Part of a small language model's weights.
Size: width 256, MLP 768 squared ReLU.
Training: a variant of Adam for these matrices, 4697 steps.
Each number is 500 + 40 x the weight over the matrix's rms, rounded and kept within 0 to 999. Layers, rows and columns count from 0. Numbers have three digits each.

# layer 2 attention value, 128x256, rms 0.0555, rows 54-72, columns 0-255
534543545491518480456527535486499540524535497514459479461481543477421508521492532504507531472463524510519516505469511483567372584458503451427475454445466503514490460529465439462536527457482455484555469553546550473519446468475388479461491540500483504475506439466493532484543532509479483505529575438497507512509495419530508561459533584522452502499459481512498480467510519507497535500473447503577530522410549501554525506455502475545493581416534518460492456467519501499501536529523502549460504527532520490456468523474489538531488560514437534491487529554523459598560508464521533487478526471477466522528528511530526487452440572454521478502546493513466546493547562509456513519538525506485467501440494422518552512515467428455534413539530498548469478495489498536531468510564487
510489524485483502525536509522472543444511434528490531540533448455544513483516449523494434536537481447395475458528496470542533477523562476515526455499559542440474447512560496481476489488494476456487543445539463542529508509497484536535581405476526509401473575508449434518546485472508543455402501526502489465463401599496562497488515502471507492491504492517466500423524524525497433527477511468383516455529547474497504462489450463492574505552468521508470438520503524479513507460579527431451512445426520513457552432508536519485531538477502477570490488531514485471509503500462547483507422522498491502522486470487493475537588468559443419498518485553514479484530478444522504497492498446543545508485591473504348502492545547534480506503561512412578508547487457513519454519556510
476474458489474534559529448556512493512490438482529531537495502520588505526574486471481502556467536508487533523551493519497501502501445588490486568510491460472443498477493503579521474529545452533558489514478483514534546536497478509510455547490530420577546438529540452512514513513481497539482525489540465507514428465505461452519458523546474461508485494495553464475492497499437510497535470496443545549403473476466521456512476541448487492518493485596536468494527485516448504513446477442482505444571494515492545564500488499546499475483455510502511507556500558438469447488467511556505519574533585477444564573525520501485485523488566511468507437540486522511470501512539472524483477532561502552516491519483508513488439594497596599463440477454489503531492440529507499508436514
567434538514428497474472528486524517570499550535516538504488526468468514498451507522490538521479540530524519464476534485589459484543398550483469529449504438470549472493444504544520492444483485491542487519445429494490518510465513443554503551467498508541438555479592522489519538507526488524562492621461570528492503501492565556505469518438551495536565583526433493512379537539435523489579500545533494478513489433520505467512521521510393470478432521487463409494471537570484499499471499506545529600455546456524537502522467537506448469527475538500455568457535511558460475580522515567469533526512474480583490537515504560463481484462479499547466505481569542488475485567438512560466538425435451405499473387511464497505514429494508483432412482566490458446530516469474450460517452
522477495477489536496520532471544494413476484430550528531556462499560457530477493431516579528557484529440532493512440549546560498523464476522501460570491504459503460546520532487476411485521549536485530533480534528487509485513556538562492472563505456494524489494556464511538540547474513515547491570463490476516506572533476631511446519535488523508456465529527457569468493465535445477488520572527542544573452487483492520549458526484453434476521442514459546497489517557471475526541490478559501507483522494525529510527456544550497459498481499447516472484464533457541473510525479532556499421513409516473482509537503495490514461458511501463488462465483489474509468426533513499479455495449521588558509528545452522485480486521523512551503508440476477555449528491522544523467500
450552545514546462548516449513431546561553463550525505502503539499561511489497529490499475479570458508413493554522468594492528520558549542531494553494552523560528543527454549480484451504500506464641441434470533504504425456519521507500451510583412494512533525527486603488508533521447418416453524437569451479505458570460511473481478491475528491539512594456487519531535565481511449514484507532525506487485513475515494500470533537469544447494473510531533506514503531435442545473523487475508445546605518549506460466454517435526481449465509453512532474536483488485535521441487437456500581468449457561501535512456482463495495499473508476491491522485522428479512491517548494528604479498506513452470507501443453518447488457486511578517446475464451519431466504546537469488531519
481553501505535442472508509582512495451480454517479515510442453528508473470499468520498466435478476514506516544526551479527435549508474467504456389536524453435510501464558433468543521500524451504511522514529622552499469505532467501456440474484481454519475469538461581505455467505522549485524520443551453534534475418478475473568491539567467464531436522536506498479448504506416526498516450463507509516481453505530502497492453485503510528503488519462530509517573547552538510537483511512439501503594451498413433504481604508510507569519504474533501485512475532530518497436509491421478489541497507502496561459528460469496477502491531421445500496500440585533544502496539504472509474553560512531480478556527505584514464518495510530468442488484469576553545504535525523513494462
497498491525494559450533526515589530454503539514525499529595532471453501492496474473462541552508528506507484546504512470513486563529479558435472514496461472462468487461544511552437572414531482529494519489531450474507473507497493530493549479520559445551503442539493495465478535472502475600561531549463521492499460426524513542505527504500467477539443557459467481448499439503481526478528432469466525496492523523517514509543483437496462572524500553527490460484531497531526473495484462532518512469482477489476517572477417517517460462531528515470476482532538481568587522608532507522483438469625476479509514570479501514485400499440450521489498466559477553534562514537520511532469498486505488461546532519506453487436489416487515506534540498491516439472490530548434459509546475
497479429494461493532551465525483500555461512532505533513567426527539478484544498474421452485504485453407445513602465543501506475535483497502552548488561573512508485558455423526563532504509547545501482491524495525492493434489552489387531557509435593488460513491509471528552400552542550526416480478537545521467512528499471460516531510496462454353538483549533525488529551466539569502452579374503498471445432559572511442564492531525518552483501549440480475514507508543470524474539507471439471501466476456505446514528523436501539505462485436465516552461527565506464436396505543528508533536521453575503535442512454531544557490531484452487503528490476477442492546586472454483491496586589463528475498500510534513432511545540446501423478494543531526485539503463533508531542512
446528513483507441481457520538491558520560525525425497571416575456497478610576477533421423414508469506551529534544565494529446518466513490470515455450493490473527553478515542484468428464440443522543482494471466600507485454467504542471450524507525569528589468528426531477481460466525447454504509525520501514453514474521523461480568519448513414535468537558491478480532548516433474486502512488474550542493515529517540472462447430443532495513465487558499522528512481471507505470513516532505543505564485515447536497466494529473535558491506408491479482554515446526538550524477444512563468465571515460497521512485544502450506465542528525580543476493509508442510489488488496473494488403457513451416461461495527542392503565480501536474519506507537498584550540552502483507458587
511522481472493500543467557455527474500520539559511523475530440476464525495411530527500565495466479497451457437578465517401461521529489472563502504593536520569537572446542524483499505499428559497490492481486522511473476476586524428520456490570510562467531442508402497456519484502527497474494465501505529462497433519462429577491483453511465509545453531505563537507547512495526413501531505454518470456506537485437519454519465535487511528526556549529494490498450474587472485530529480482412447510459497543564518480443473557460579484493526432520521536497509512552568416470531503538504480538487509495455510485531518512503421427497421503452499466517500501496470411562515533463540438537470488490485533566500446516498449576556507510546516487580548536413469495464483538445497483
489508493457462523469452535459566496550486507548464532535437486502490443575498515484529468490528444518474531510537495529503516555518538453419551456484484518496523499457479513488483455492457486467473506502467486517542529451457564469513529505510545553488457469504505508487529477540469529552553509528437504443487434485541439537477491458438494524503371477497569488379513488514520471480428523543447519463539569500494538500495489500437496549465590425516497513480521443481505506533486524500462506485521527554522518468532467481466479460517553427488518498517465462550584498529537483553496486448527487511498528530494534465491516496549518515474531404467538497502491448465483478460531478488533502552493506469560409501440520523482516516567456529548495529561545495520486534537437508
457519516484460532502489523480464528454573533481440436519480540496549486482529516515481556465500492546479527482568507461539477453516501574510450556516489494544465504452526548464511474521460539520543523505484588490494550508485471456436441521497482509434590471463466444483542476543475518507524516508496502511450479486469565518500487475507512526477510468529557491517407554471528521478495446476506525519461513481499464423502490519528448466466468474541444527495497543466522424453485506531525468539499528551498589482490473554454457524595530496460560550535465458451583523401513493527496508494496523466531531486542544511532437475520478510566529533544503466474529498500452492516550489468425452495477514414453526523523472524535579516498525496459495480487415430485458497443551520
542483458496538493493480474515488492432520491553447439548434572557525508519505492480424487528487406535481518502468543485472566482526538477518533452460484502546588530542489589503457410513527494507480479494492392506516567514539496488451494504543578516532505529545538489516499543470499493604437463566467458431512463553464513462519471501432494469502466572437477495486498481475495561515465456545529525525480504483482460541542479516435499460581474543535451580497508509470486513525457509481593473459527525561453443456448504468545537473497499482466454496486450479500606527536428459461506498488609464553509490584542579524483563523454554517484494566579463450456513487410516524437517477502465499499478536476476533505477549462466564539498505490505470469509470541573507549517418492
508446484541443557501566470503556549472571533495482444503446464553493579504461504450555544457486432526556534480557487533533540477476485543457529514528551494542450525535408467448480508541455547526569476436477501503498537454499515507487515564516427500439469517491457544532443481522487558500539467535505488479497524500432486482502427463407503526497462506458549393483429519408557494502446495561526488502478463462503473475481518571519498511513537505477478580504436480491490520516451538464475530535552515501640470489500499432462502409483452485473486462479512538546534489487479490447529505456551509522458469453497524522567530488492513450510509509446505476496494473506453529457559487495412481570478430542490501543488607529514527523513447511539480493520523500482539583532464529
547493476533500507447475481474573467393514449502507450514488367553586523512514406470404505529503520454488502437546473563572522517466478478511508487453490507480598567424499537521539522494557416573480465542532435462501574503503448502486501487498491450489519528514553438526487528437542560501466517571504481502517515532532452498501468505523446513485535488524487458503447470552519510496486480410490533500427514506533461537543451491467531529538476549540495522494483510531488483536517486505557487434498505488436543461487498486553465473471484491450450465480484574539441526505477557477491513464572478513498466548571494560469567491418532521452497511551449512507544529489468487461481474559540486513491525453563474519529466443509543529471483522483473445542462472594502510586493471
468479505483504450551473478464434483497458525505542472519434461490518459510501541500529556486492463565517493496508486476493502439510485540496417500544508460549504527474517520487524522574421490539453588531477549511451580468484530500507488494514449585500488448444452497494555490613560492492552530462516523404456475489532488514505478476532534476478453368463549498569510509495460548517555610431564503512541465463453489505485398498518523514534451484487474536475487540491415457504490550471537444531476506525554539544552485473483467525577504522512535515480457512451474455452498462554472505543454509585468533433519474532436440494500511497570491506572457497498543543533462546440521497507479466480485458532502514522574573514506543601457448468516512500503451495518528564454502551
474536499478483506512481461457549513488490559512496431476520461482551459591546477524406481519426492533490517566440539503536567580518576493442535441398490511495470484496508462499515476556407493521493552388541490493538453497540495478409533534467432451583471546495457483502430456449474506530535479481565430417513453523453510510508562444502457479441498560465542496521597562487533570521517484476367521489473521526467535438507487524472497525572504480531523557474533487577513467500515551495492485479548478533476466558463471558494516548581519433501490507545566477546515521474476527536419490487522571528552579528530516478488351491517573503454479453448502480517520466545553494461543524516514447497399494450473491496409549487469459544567436494529491511451539481459426576503499533
468510528462526522492552519534518534523520465532454540498491489519429441517603518459429528475485480543533519496529499517493527537416470537455560539469472489472444494551498497543553494481589461488533457459533494488548420488451491479478459507465438483470500476506518453513569421524465420523491552439495514554473484433514539515517547579535460491511449456510534450486407515492535514473404460470487543576439462500539507480461562542454524477417515491564532525505518487465475473489470533486493507475515502538491544581520445489493506495449462469468488544482481508440472491490542494489495561511505518477480515515518540469540531513528473471500527460531530491473460478452508506488443519555501484574514458496443497493462487599501533498477476525503468515507524478507454435552481498
# layer 2 attention output (transposed), 256x256, rms 0.0593, rows 54-71,182-199, columns 0-255
527541510520559475386538554494469408554625478520508472386459495520368460470451461546542519512519475471490514538519572541571487505447382566484473529410508597484439468538549488546521540503523561524552499415467592523556460490511476495480499482416496535587505466444481498521534494537512450535461524472451462498500415449480528501464511542541478549547448470438539440461485494444553520497526493532543530541510442429519505456494526526403554509448483475481515544534558491539483544505444472407418573471478435581466460532532489498566589521473499524566564545541454512530481519478572518521451500517438457516528529463456550450440423612571510465443522467539475528487547522503555524482550478481393493498501474547506518499520533469420452434505502485470477450484508529535529492585482497
530467504487449473544481537548444437509421498542501464518479518479609525510462501461525468501496471457493493534480488494473553517497519497531513464589494526548502474505518419460530545435506502491512405502425509526498545534511528441485514470482527542535513521546517543596512501509546527435483551535563508487527500509543507471486490460483495504486453573542451515485484489472476522579497509495446547495473517471436534507552482473438544594527495541499489492525439578491516461537624394442510469519419524475471472448507541541499508465425573449523475455526529522473468505432425488460555491552456464506485495541565519464471467474556403473490592496502514452556477500475505459543456559601521550431403549445503502515445417482515587457476462498553451546513483524483521502530482460
463482472579532557507491455516547508545486508471541509507462510513514510517558524444433472494452474443449500470589510485504481544525484531573466550619410486484544509462444518476487503500455492532501507479540498552443515470464482504517530486512519461522501504532478511459470464466448502501443556535563492542522549484434462540516481496458547474486496501553507507492486512587493504356559484525478557552432561507501561540466510499485507426537555404566510518428518411478469505547497572509520474501519477451527518534464505539514547463531530484474482564491469507463445479547485549521451473487589496426564477523507459529515489571493480466506501522534526522441442483491487480496466483502521490520543512504471450476498468602485553486489504374501512513529537412477511526526484545
461466527443448540446494515463560475493543446483546494500461529497441413393482523513545475487526536475561528489404535525501543539520476543473465500388480512505523463507447584524525500462490505511558471398577450522514460549486454529596453527465517441526517509437494445438506563499500507482525426439469506513581492457524560510441499502471477558507538474482498492524556497521523472492498514503527497442503476373530452483491555463518500501450521576496528476530531468554539467581524451475507471531496432487632517558524464530481448512450497555381516533419499483553590509526482488562447482548543497513480535462544496466570489478436479497434501522532491545516517551552448557553443538453475464545509505456507465545459513469443469513546440505558555375500519509528499426482433582
498431552511565538491527540510476564410440487517481530552579525494542491591422524508422518533503476496500539407455416487467433571530517448497516519557523457466464473422536524533479515450504461459549558614499524510499492522446541479493507480523459416444498518500549481485562527548500498500516513569495546553544487522513434481510466491530517522426524480462527465525487527473494476465424570513532491568472494510485479522486504503572457445511485518475434534445461490503492471512506515498556542551548485536488567488517496451567516434563536527398507486481534575461533457504534438480506480522453492529499465466564482448472543437463476473544449461473484504452500467429528481473493477503528502459517473519480516523518532501529553507434485508469522509513507503503527515534465464
480562489526474519551442468481469509521579437554457529421559514444450548550508453502522433508454409537462520523472518607475549524512559503528582505492446479543566491485506504534497504476490481459563512505532478493468521470497559445484428563556503515561427514552525584428438472462473484465503555446558586486517470552510455455596436564480437429502505528426539514507575515508561469466486486444501514477518501411533505481425466535511508492574531535594480528517501512506464584526550387430483460472537483530520517465526554507490527498519494448470546480443450471452495487500574501459519530418546524448411472545481522447467489554473497506518475447490508506435513495540539482430609443532541418477506552522500529505487463428536513533453485526508565551457504487498523526497429461
536539504520481469514534520584478460527541499563430481480487512579493470519576508526520551459513477505490531545568545504492405510490448557477463487596452451466463530495559428489539515530483512526441493501487580500501477446529512529435489404529532482542510516462444472492504449475503488532453497478530487499460441487407549467560456570534544430529491526458468519457498529535436526401536418508476536472506547509483529592473476451470545482495551384473475441544526424442499530526441568488450487442548541502463495486573485434486527503495490496520542569591563554481462475447465534456553488487514483480629437495468426496512510518541466470475471532501473500571509445542537553482473411532481557490527522521451570516475527491417470482571520457523455557559506458588488558546493502
517464524532595526445479544459562450486466511541533549509520510517440478531575515540527523509539501449499457491510480501536457518505470497538424490492466530492489560540455489486423553461491508549513571474497552513524452533463558519453530486454462484474559474521476475471520600483512486540559529548407486539543586464510441492414483545462528538573515525501516505477492510508498522420573510496512476496542473506539547524476497464477437473508460468490454552425514465511465477554478542501488476512452396554469430551501451526485568539531546531446445435551491470585602480505542509527501450552476398507483405507436517531451479544489451438471512448557453556489461465528505449554514508444554541471508440533529447503564537534515484500529492397478476431475483450506499519573477530
518533371470406516556559427518541526574437590502505550520447416482499487451493428404492499503598518421461480551508437523509530470508532550471483570530564562543505527463502443447546454537512513559422463480506500531445508458437495425541543476540472494459492525533525510525534452488564486492529575428552475496540457547535603513502459511444470482515507484523492556504501530475533558500524559477506504489461506507515469448542531554541552520478511580489497444531535506493424484428464526456408503452502499443504551487599514496480444540513434474496483579512481499481484486371392516441529501472506591514584516483508486497582491476512509419459521580507540445521530512551482502463498468537590510550487546479473538539505486546541451524476436498587559472560512485481477483447590472
511525545474481468478539464477484499548508542477502461511520534476504498516521485553501464519448491520484539554485562525522554525488446496511488497465452584510522508489539501493509524569502479522509441423499477547558491464473489479531485529435487520558453480519493501575475564510501531474476556511488522500479455541451456472500455487474457477508445509532492471455534469478441542578507537514471548481510512425491504480532428436410447536495499488542465502567489551505514541516501493460505496496445486432457481523471508444530572480448546465574552520530547533540455518489552459501491520485506557532441552494520556434481484533513494474482542481467474442487493468517514473480518490465470539503427451504461484455485503523495448523480480506525427455523547515513506547536464571
489535517507511500509476517521435500481496453519508509479505516534513529540491526557473554451586421490554427435481436500487470468539549380464547475548504469553500501466543484532447486455530444516539599523501589500574480561515535518487501516443445506449513487508542509498604481539488432435483485458445488444429457495552421472440505417475442561493451519428460623452449531483464475521474546490545469456501503527516509483482547587508559522550473557527357555461429517563482500404477531559537451517552419558519504550488454504553553475530584482456440557509466440486583534472533545423552477489474494481507502469531450506489511470525428512554537504552580432440532474483519456466528426475597560583422558513543537574452523534480481452524495531494480540508492538488454465462590546
534520590454503506468490509554490569537529470514470511528527501447553505556475445494484509492477482499489501486457485488506487520531498434464519498486568475501461509518522459536473520535511470535466491491415549495535532468493499478521461548395437539525545440495549490544593556572531536467551476565464515549447471532533415455445476442453468544489421457514497485452457512442449540632484522469473512467475549518495502479539539519494432527448504489527468540509510505546497498458493555447496513509496500494442523458523493428517579476467520441530471508555544481541530499546542478473494504448473492525470501453491565501520539488544541467505540410517550494450509487476553458523537498504516603517421457514455478479550593511507467468463459557497425467530552504467480523559493504
453501514531421524456560504474466471487557548487509424502475543449591482486464549529476497487454504526515490508486562475497574480468512501558505553448505564504448459458509559452507495520546462445577541477540507445511556545419467481482408564443434527522525488468547522524554528492485531460505561470492470449494499451501494468521505489536479500431496496516516458467458484476441563594496499522515520522461468476487518402559407544503529511448460522468444566501494584495537520417520520524511575536523512476511484518475506518490510570464535507528549389525498527456489574438524548521447520467481552498476537493477548516498427491486480509535561540484499483418536580545493453487471513533461514554520520498527468524443528510502517486454495512441423525481430471482498513521503514
499469512531528491527416407415537539494482524539443517513530501561474518595540503495573495560436507508501491493458482487457506493502589528503563495512510510577471550491512594474473508544483456518487488473426481508498469552601485547489422505588519512487532475460455529531472542443447467528551503564516535502607502524386496461540452492425494466492499547526501484534594458565517560456527448523442463539554536381493418441526531471478502526583517433467557542481509425557486497588425519455584501499450507517467439478463542511506545469506431545487506461490570449434446469505596463506435484471488528528438471560453420458465522454484544507461468531521449512459409441469540453429567477457494531505495476534452419509497458471500519541539540548520406461574524520483527572567523459
536520473459478610481535473450488624448613500480489473459534467444534543601448481422436506491492474528566530459447489571493555568487511443442511501440512487486399523486453487495524419540493498564444610568475509511459575479513437512506448519505466461435501452475531497566503426532487561497519519481446487584510542548517545523582488547420386488530528449490503525539590502390508554617401413456487535487427519511525481447518501504582449586493550550485479540470484467563526424492482512530476510452612457455599532445488532445474436557542435526584465513503534511492421528585486500458546490457514571488498544581513523496504530453446555534508464559393521504486573479421495549448522455550457462550491470444497544510445466469598425497504500559504521500455503527488457491476494470
489462470537563496476449433462538477516437568527475463529442414574446436479557484485472574488471503414469444515517434507516498535492490592522421497516470512517509510488548549452491532457510544537561490471547514506556567480496497535487558394538587397495496555500459495546533501514466539545472491531526513516596519429384501547481467492470532532535544533524531477468566436594563577456477504509469501594510538398464407458524535437497536457562513410411514469434516410537486466543471495420546476453517507586486506519500529548554585516513482461429517564502535526507450496438486505537533450552425446581565519536500487477448456532526520439508468502490466518529469502522526543456539487549528489502536519541458454529546427490450533490499451518526478425561489525494508505507537464
495539467528450442508512440544451581490433493446469532528481527453555550461485546555437556468526522554570513411568585447501459426514483435525564522515488514554470530439530544541553488495493512426485500558464456497487481503510481466509432458522475518507591500498536462518482461538583552514474488468488518447441506462506511500512432453516493517408520445511469532570521459498450505548471504468518574423570497524469498516514504547523502430468530481472439486509520571497502479431520576479477482523553519529560579518542515460521486509542476506460504494494506487351487491485602585532471458541422642495525567536494435555518528502464474482488515569426522492415564513527451530454424460464454542499490540456511547528469521464438585535458513573411490516468390524520551466444593528
538537487536472517559521447502534550489491486525472489465443484537510510547642508435470501466450472524447488500455461463532556435600555579500472518505511467514609552552494484513513459549579454576435531475479518491424487515563464465409516489443506522538478519492495514502492497465552451501504564473541495516472523547444444489487496479449472514501562469538485456448502537476527533461558493450439540478517525510463516526493474495478520431584513438531516480447493492542454491567511551493453521437578520495506468486487502510502568522497464442513480449536484401524488457468529496534496522495512486479493510563421491544502486535488499429441558519486526468504479465555570460512510460481575472538471533460488458438437506484477428500523487471508403508550568464492537563544607491
530503506459534521481502524463546482564520431425446559453454545468454465494454488558519514513477500498494520580466513475601450491540507522465481458500545465515508519523589410462581505466369495470505579388478457444553481516570525563499532488462483558465534533464473457484462487543451475597529444458467457478504538484500540515486479567539544494513432488527483488567491506448582482574503520535516534502528462632521433542482609504483510566527569403534536426599461529496490415421495530483482570478524570552574496485499564552490501413530533478541521556518447455574488525523549478553485516549416460522505479479461486458575529449478457509476526502426461516377556566506511512433472563527479450455508462470565459556413510461522431493396536568562559520517481509509550456493480502
515477477547556488509469519545514517556480498532560477475503467502527470506478494490575465534507422537573404479455479520526479485427569507511514452490506456515506485509483499415517452479453544552489468519450538537451558492518463511568507498498502486465460478500530534505553485521489482392504479533568561533528531470475474491504450456491482497488472577445572482536463503516522503521516503506496510513472522504513548504484475457528453497533528538507491523495485509506535475469515458544511495533481506439535488474478483526468479496506527481595374501516524469471483447509431427426584454500534532500495537536518529549487499507519479619568637507496494522572489514528437468466561490532495557473523475505450551488554454487543508484500431527564478546467492505507535487453525449
447476503497501538518476456481453506521449576469520494510456514488524548464513481469380508520539535481468501530601562544494538493501523465541540574546461569529468462467468549539485513488471495549520487507510523514462489501459560451530487488531491516475502474487535488474527496431456503489470551509474546515545499554436534477525561475417495538496521500459534538522553544521495478422489516568522486514452528444460522456456470531485476477480498526560481583441535439475478495549458555505504461529498466409512502508485444504484525532486518525418543550453499481458480483514496517458517481492545525485552510523515487490507499520513523509523456506498612513465475450487531505554488493507521522558511469434428482486504479557475536497462514435445576472471512503462511485501469506
484480543443476473492475509407428454380485493501502424486450552503498500472495476478505516462482583489505561554493461519521518520554467552515560514444493558551522497541518504534535526451559495520536457449544469445519457513542536482438517492454516535503521492480476465494454530524568563534533490417424457488458523482526509536476450529582478536534493484531435506545553470518512502444461513497546490508558486401499464496517498537462531501433500464493560507492560559564473445547524448462470470504562470541485497542509477491519488504457532525423572507497527511537507519472539525548454540446456448540497474486511453495491460610508533478460438496483577496553469552522496520554438486527463480492471483545514462535458530508489493549514515505524444405511468549513515525521396507
486553555518517529443535531504498559436488495470477521563572525506562522555474507494420540560498538467562529444478479542419421495500458499506471502505504483488397476500456523612467517457596484519510487604435523530453480524459535501447495505493485453541468526528491531550517532485517536445525536500460479559537473507557502523518466537460514526446591468466514494492472504527461548484556445516611511561477462479480523528516524482529503524423466534446492571447553484486525545536534507469492493550516477495505544505528460408532449531498447522499502447490579596508526468483454476416408454513511466523478477507507437462455532482468512477493473518552518483495451461426506527528491522484460417509492489535476511543524447534524556522552456406404465464512518546468489466581538461
505459470480414483595482502407464554432491488532498515541477493452474491577531452547459511445486574489490523591564523510440509418436470514544533474504531460532469461466529555598509515499550466511455526527521472507481496456475577528531520477499487473495460477560493495416473444475506553501452518441508556519481413532506483461493557567498486509505506542449539518454631549477511538415492517532495556465514557450507507457461443547434534486509498486533530543454516452494493476454472460491514477444472506490452537481519545485434500531516524466456496529537512417412484535508511601494520533498646577481497516530522509543460512522460513509459523486525557505436488457507495516513527461495520465592431553507526505468523514483545496596461509483440547476483556554401481514472494493
501527486472489469475481505558474425592511506479484496480493565451482480486498542510550427507532424494571514540503553529528455475512575490548566565590467475505522506532504509472504481446416483441420516414473467508508519487489554487520436554492430536503486560478473510476480479465447503540519474509497501446525502596485515472544500520454559437488465536530494515476504529489514461498484460466487490510524482475452556562437433487505459521549579471572481460573427479403511493462479537510505487505505553451539441492504462563428516484488547546510557537533483484509485493439538479488509471492523471505527513465465432520511550464538463539470493541467454524458507484497542492505498514483510533494527479444485498464466481475479507463514553528549525624470481475523516416582519474
511519565488525517489543543502486503490462466491491545442501586481446480530484488483459507537516486433521489444449502521525435523468480455508451505469489523508541486534518533487528533469462477479507459510487539543517503528515544473504489445411460505521540498482459457492449561491561475473459492562390519520506521501515548527450462513511560531490521453545503512553526509511498481482520503497515485504517503458455446556495562510489505468495486549515431526494517476471532495497557521436537404571487438526528502500503513507528538479508563508442552521506514500548534461487492540443541451533439471526519445455468399520502501500474492505484490517524542539492437531494491522529472513514458494474497458465535509568489512552592545478465498411520592509422431544505543506555505545
534464442409487509505448508466491445508460613394475428464457475432459522464562476474520488484559472515540501590544487501509562544540495491475508527510571493513541514483474526399477526482476491521478485536514548463436506428461528444523471501514444511413493431501519561505544488511559531507575565442582540525519524474568524473537520486489448442541449491513582527484516462501541554463510559467504452544466506459521521402495425508470455531494504551515447453509487474519431493483469461468484504480455470508473486478590459553525469560622482511458518549549505483553473531496536524501622440551438559422550494536573546526474471545544497461538531455488465463509578473563479474438515518525579599454537398430529466529518481524487443485471538561492505500497511433603479512424472459
572481435524445486516484464536522515565505471434512533451476501424486480455503507478501498487451496512483549512407547497556513506483496466470514485425500447536492523491512523454556474490456510462482514474478418573495535496499462483579529501482502510560453474553527554519556554516551479429556497532467537539429527490425453489431493453404527498508457526478457457509495526514536473590505489497479562509536502497515451520481508499485444572602522486535565498487465516555500501482482525483509528452475457476553480533437545495479539474489473395646523571570489451543446526507490400561450552509535580503427552512435548505499552490424425483513604539507452539432522514477505489462526528434481476503492468452522557438495499518526482542458490524536522420502552495468491522427519560
493562504551497512460470489549471477506500493498525503508523469521452550509531533481479537523532419551533482542546521514428562521536535480427498524469507521451484447474530421452404542525609469560475565519505539544510451502566554524466453531479530505514482501546551568427468518511376485472526583570486497532504468564501491428453531444391435506513488455446528513503494499491447562503481483529535451500479571410453553445472435484432454554550482583511433485510482455502504527466522501489472514453518496499444489448535504408624508557497521554542486500517526551496434496535478486428565464490564420465484485490539514482403481549465558518543443481550463571538473467531509471489597446492504542462544518487476511564512503456518478540478505449456411590545509526486486541555532514
526474506542497481479474513551530535557484435459513616462520516433512490463459513452499523540472513454522460502384505459540514472477527533523511478513563445511514484481541469498481469472532493573401590494470455552441535512527508477528588510431481458569489543522545528546503536512496483440561475520515526525533524496440469541449540503354480444487554452479514476533455558493543527572563526501504500511478534513477436481512537474548387461538489514513534482488459535552479494450540515498491530499493482486603550470460494454494464525566463503575433523519554464564448472552504385498521458512572534529444560522477526490486509535441470524518560503486500521441473492512505483521520521487485457455475459526510583496553471501523466496501473510464456512460498521454482514502538485
511471535479477544459495484466472469476464400450525530422503535551535526553475545457367518542397447481491498504471556509550562544505455520463513520459515484489472522473520461502538511432528518496530596480509417472472520535525476502512507500517526418527490566510494529501560549544480514532539540574545521518527543505500444478418497492486543539513496433494498430554452457535553510549462516530568516585446455447540427472502534469471527534543473518495550508431447503578438486535477529455508515468487480514513482554475517468556504529465512541585480510450511454556482518560462483509491480479441492505368529521459545476452539518423485486501601534491402540409495522481523474406488495508525466503584516474556519539532450489476441526477466494523494437577439496491519483431501552
454554484543506556462445413430500594433546434548507533494513471558516568506426416528555496483495582468501487436478505519425484460464500552552537551480531526509426542474526566517490506594536510493420497533487530519477502508527537489465482448514530463538465451515499516552528608443501440483563446580475525505487487552489485430472499546462549522544596478536522438563585490564496575422488495484522494478498453474479423450534459465522569437499486472481515548431489516515526525539482511512551509443416514488428563452510544518512505501488446511520491446443482499470453458499540494517477535507517480579469569449524510507494479465479532479497544532468554529491442408410518516524494429469494500480495484495477516485549428429540585561502520447473452383445519586437494549503582467
512509527493454574447517487444479511415503545476470582492483515571526514517508510489394503534525533456468498495507503527496544515525458487527417525476514473515495563482482540507468489449600560568393542553559532510409512554426505504444502493483517408570491501510562531555551575504516536495540573554452500584530562524526471491518578536415517495495599494476506486439511461512530555534560508504541521574524456474442485432505468498555488532451437502469431531393533476561427582556520517492555495464466387499543515490514490450519487555504496499488480436448533512526541518536488499540468483500443496525512474557474578476491466512437489406516549526471517488514492499479454506505439442472456467462550493532543515495555466522538447585454491437412428439506487499510487499488483504
483511536476562566470497459522485488470488513486471402530562453521532489490512499524512488493571456496499439459528490460466527567488548525522463527494508543522375467515481600470423496499491567501509492515468537501520538511405554539539426491496555509464525567458528509516540550408472479525564495524446486507559519530542515464579469499493534558512555514595561488553507426578491569462463481516503478538511402529443502477571417521519560463384526441483440556532516540455521489542499531494522536539467506526503506437573404469479519530440503507464454489462489543491509456495513446486545501491418472614489535500495531467546478497561528475537497419480577500576498445469521478473524499493551538471513466491441432529499466458439540486468502486495470456428479506479431484503532507
467508470423512504495501467515479476515460488466443591494521588473536534549520569486376508569519545537476529468533577527466601505649498441482611556544474521458505517459492429541491530491502502482520490482456446513514432561496503443471457535533473487478564530576466561472527453487467624571463509504515507412477477502531430501476505447479447488482548456538467505508439494559541475512548511444490543465450475459523527474507531536484525501523570506459454377485461495541436576539480559471511474545521569480506480504458539468528491538543481597487569511396519510451477506523572554453442474428470502395434525498490444432492482523494495479458476507492503525410433442505560472520457503417532508468521571418495529507474460512531522516492475494497439469607464507555528452513548545
540525430500502448535523511537569529566454497536504575466490477532450558483503546494531488511544478498529455469484436517469508492542561487417429543576522495442603508469534497487485512462542430542480560463528488466468464557594582414526479497507523497504506475484564491467458518448399491439520455545471545470507523572467537436482506483507592487513497464453446412457511528450494449503491528465521460466529541472458441440431603530542424449580555557503475479450499402525504522480495561480520470516518525500556548514501557530532515537571523518481512597488432456508576489491536492468548490492557497455511574413567404494480539479437474495541510521451508527475437493512531482514517474510538563495470501391506538509522453515546520497435565469545506574467443508526519529470566534